Weights of a small GPT-style language model, trained from scratch on English Wikipedia: vocabulary 2048, 6041 steps.
Each number is 128 + 24 x the weight over the matrix's rms, rounded and kept within 0 to 255. Layers, rows and columns count from 0. Numbers have three digits each.

# layer 7 attention key, 32x64, rms 0.0645, rows 0-31, columns 0-63
136112097106124101151147100130120101113149143128179115142132127131127143133133151114104154142140125141112135125118164122133103129151140129138149152141147119135150087100130098128082115095132127
135116141156144143133139163137104141134106117132092141125122138159137110101108120135168141123128093105128127113155110123146104143113114087139138124136124149107136142146133122085166119155114133
138130077111157145096149119122156063140142157145123137145152113174111150129122152120103128144135114136118102115112156127125124105143156132111144134101159108120142096096176116131086109113131152
150122159112144118158116154149137097142108135133126153140116145124126125122127115126133106124116122112143130147107125116097096141138110123133118145100134122137165162127134128122132116129122102
091139124100118127129100147139156122162101143098157108116115093161121169067144119106154132114143117131157128131108115060174185145156099094187115131110128143063126089054141114164126170147146163
130098116164129137145097166145106151138083134123115117145122119122124116118146129108136127134142107110131108123175116161121146125104090148108100113171104124122120166171124155140149119130142133
113139098139102085195136128140103138120103140108164132126108131146069147134129166144151124144154108149136115123131142130153124131112137130159127097102105135132133088092128160115163122114133107
162134175142120098151121138119145145109118153154119149099107114077108106156179099104088140165139145166169127123112133142111122130130105106139095158117109109155103134154085133104117111145159092
112116128105101165109126115141144130110146145129150131133127128085101142161158143130130114121112133151127140115121128110150140124132127142122116108129112086152114142125154111163153123137096137
129115109116152114120150105123108115134128146127180132133121143134136171119113121139120147148121130139135134118127160138127101143124161119125163143123126108112121088095119102144094120085134159
134149141088174135158117102096177102134106119122120139140120125127155133085144132129142113139099118134147124142076112143122145135155109140121160140134127127139126110082121152132076132131128111
156071153123136134151144149160096180100100169146103097137137144086162125131110088155104146140137131109124129141120106176092097137090136170144081118126100135146087190199105178087160126119098084
136132098102103168064155115157123126115157103102121160089142104121134184127157145096107151127174144145087168115161127117158114133139137093152114125138120148123130123123120098083129142122108177
164041186191147111110142182134076173135149125182055108178069140097158085135101119169173139179116091134107092126211093186117064094115140188080088094157096135169057213239089171086192127125104040
077135089110099169179139118146107125113127179188160132104144121109137133113118129113143137141080152097163122126156135117131133082105108115102153157135160101166149094114115143105119134102124137
167116129115113101137154113102111139110115130128098091099150126122097128178135126095152099142136153111113182163118135129137163130131143095152165130156091136110135131131123120083124156148125115
167141160121053113116124168152163109157123142120147128158129103115095116132123167118164145118131144156107137165100152096091108101151109108097097142151108121126114137190150101094120121118090147
154142083133152124139155125108132094111101177168093123159106163165109130084118120120167097138121118129141095126147108111130116126151127102145066137128122143124145129106138155150135128118130155
121117133168156089159077136167102124109148144153127130119149120129145101115135140175139115112100140123157147128129122121117154144118133141182141099120092095097123125140100120140133124121086151
177099141131125113123147117089101138135111104130146076117118148136143091123094147132180138153131125141148073138141136093102140133148116130105157127099126115159100138120091125136167103151168171
130147094099125154133135129141127109114078165093147106106137094119118098149137154161164105112130147180179150108130114128140131132157157127094124123121133113129117153122117166074088129158102127
126093107134126099131177105152103135148135160128154119098134138136124097085114129089130151117164153158116194090122111108090129080128129098134154149132149157099155100159124156154104161118147111
171108140141138110128146137145099135123109125097158119123146125157088142112070129152095097116104103196128145112132152140152101152136125103105126103157182116160156106133147137113083107148142121
133166111145129109099134103142105123171073137108116179121106150105124121130164155140110130128100183128133107173119120138158122112114108115160139140121112103146114148134130083111128158113119107
119135138168111098129145118141151165156090125133117178151125123141181085136150102064149112135103118144113102129071135129162101170070100111136185155130116138093103162138126130095108132130142136
186157107129142113160124143148132114122102119136112096138116138190117109099168127102112141106131106086126134126151139076121120145098182142122156151146155108147153121106098099099163128121139086
124144146152119203110131121157122099103126172151124145125132096138128132102144105146117133167154107130145109141100117135119093152095136151137160094135101124115083142141116102162160105153119091
131121122168105154163143156093112140111132146137161104163127137081146159097152097121096142111107117116124118134135113115161134147098173106125117129106111088150115147136104147141142136139126143
096173145132134154147155116122160156078111130099111134086145140126153131171140132179162116095093171122118131128079161136103113128118110164121115122166089147128094137111097111153113156091135102
101146138093095084106112144132124103117130132153142126113138111135140140121118123162139109096148098075162133143085156143157121144147155090079157126131126164156149184118116157113144089138096141
111140168143159138126088167114131115165085072166109124081118098097138112106125100114154116157140089127162139102143130130152111089117126120143139134135135130113087186144163145150139153131127107
122133109097147123116120109125128171134112144146097085119122134151170122101150129118130134157167141136119124121103136126132156126157132162091109134160147098119103150122136112165111117136102119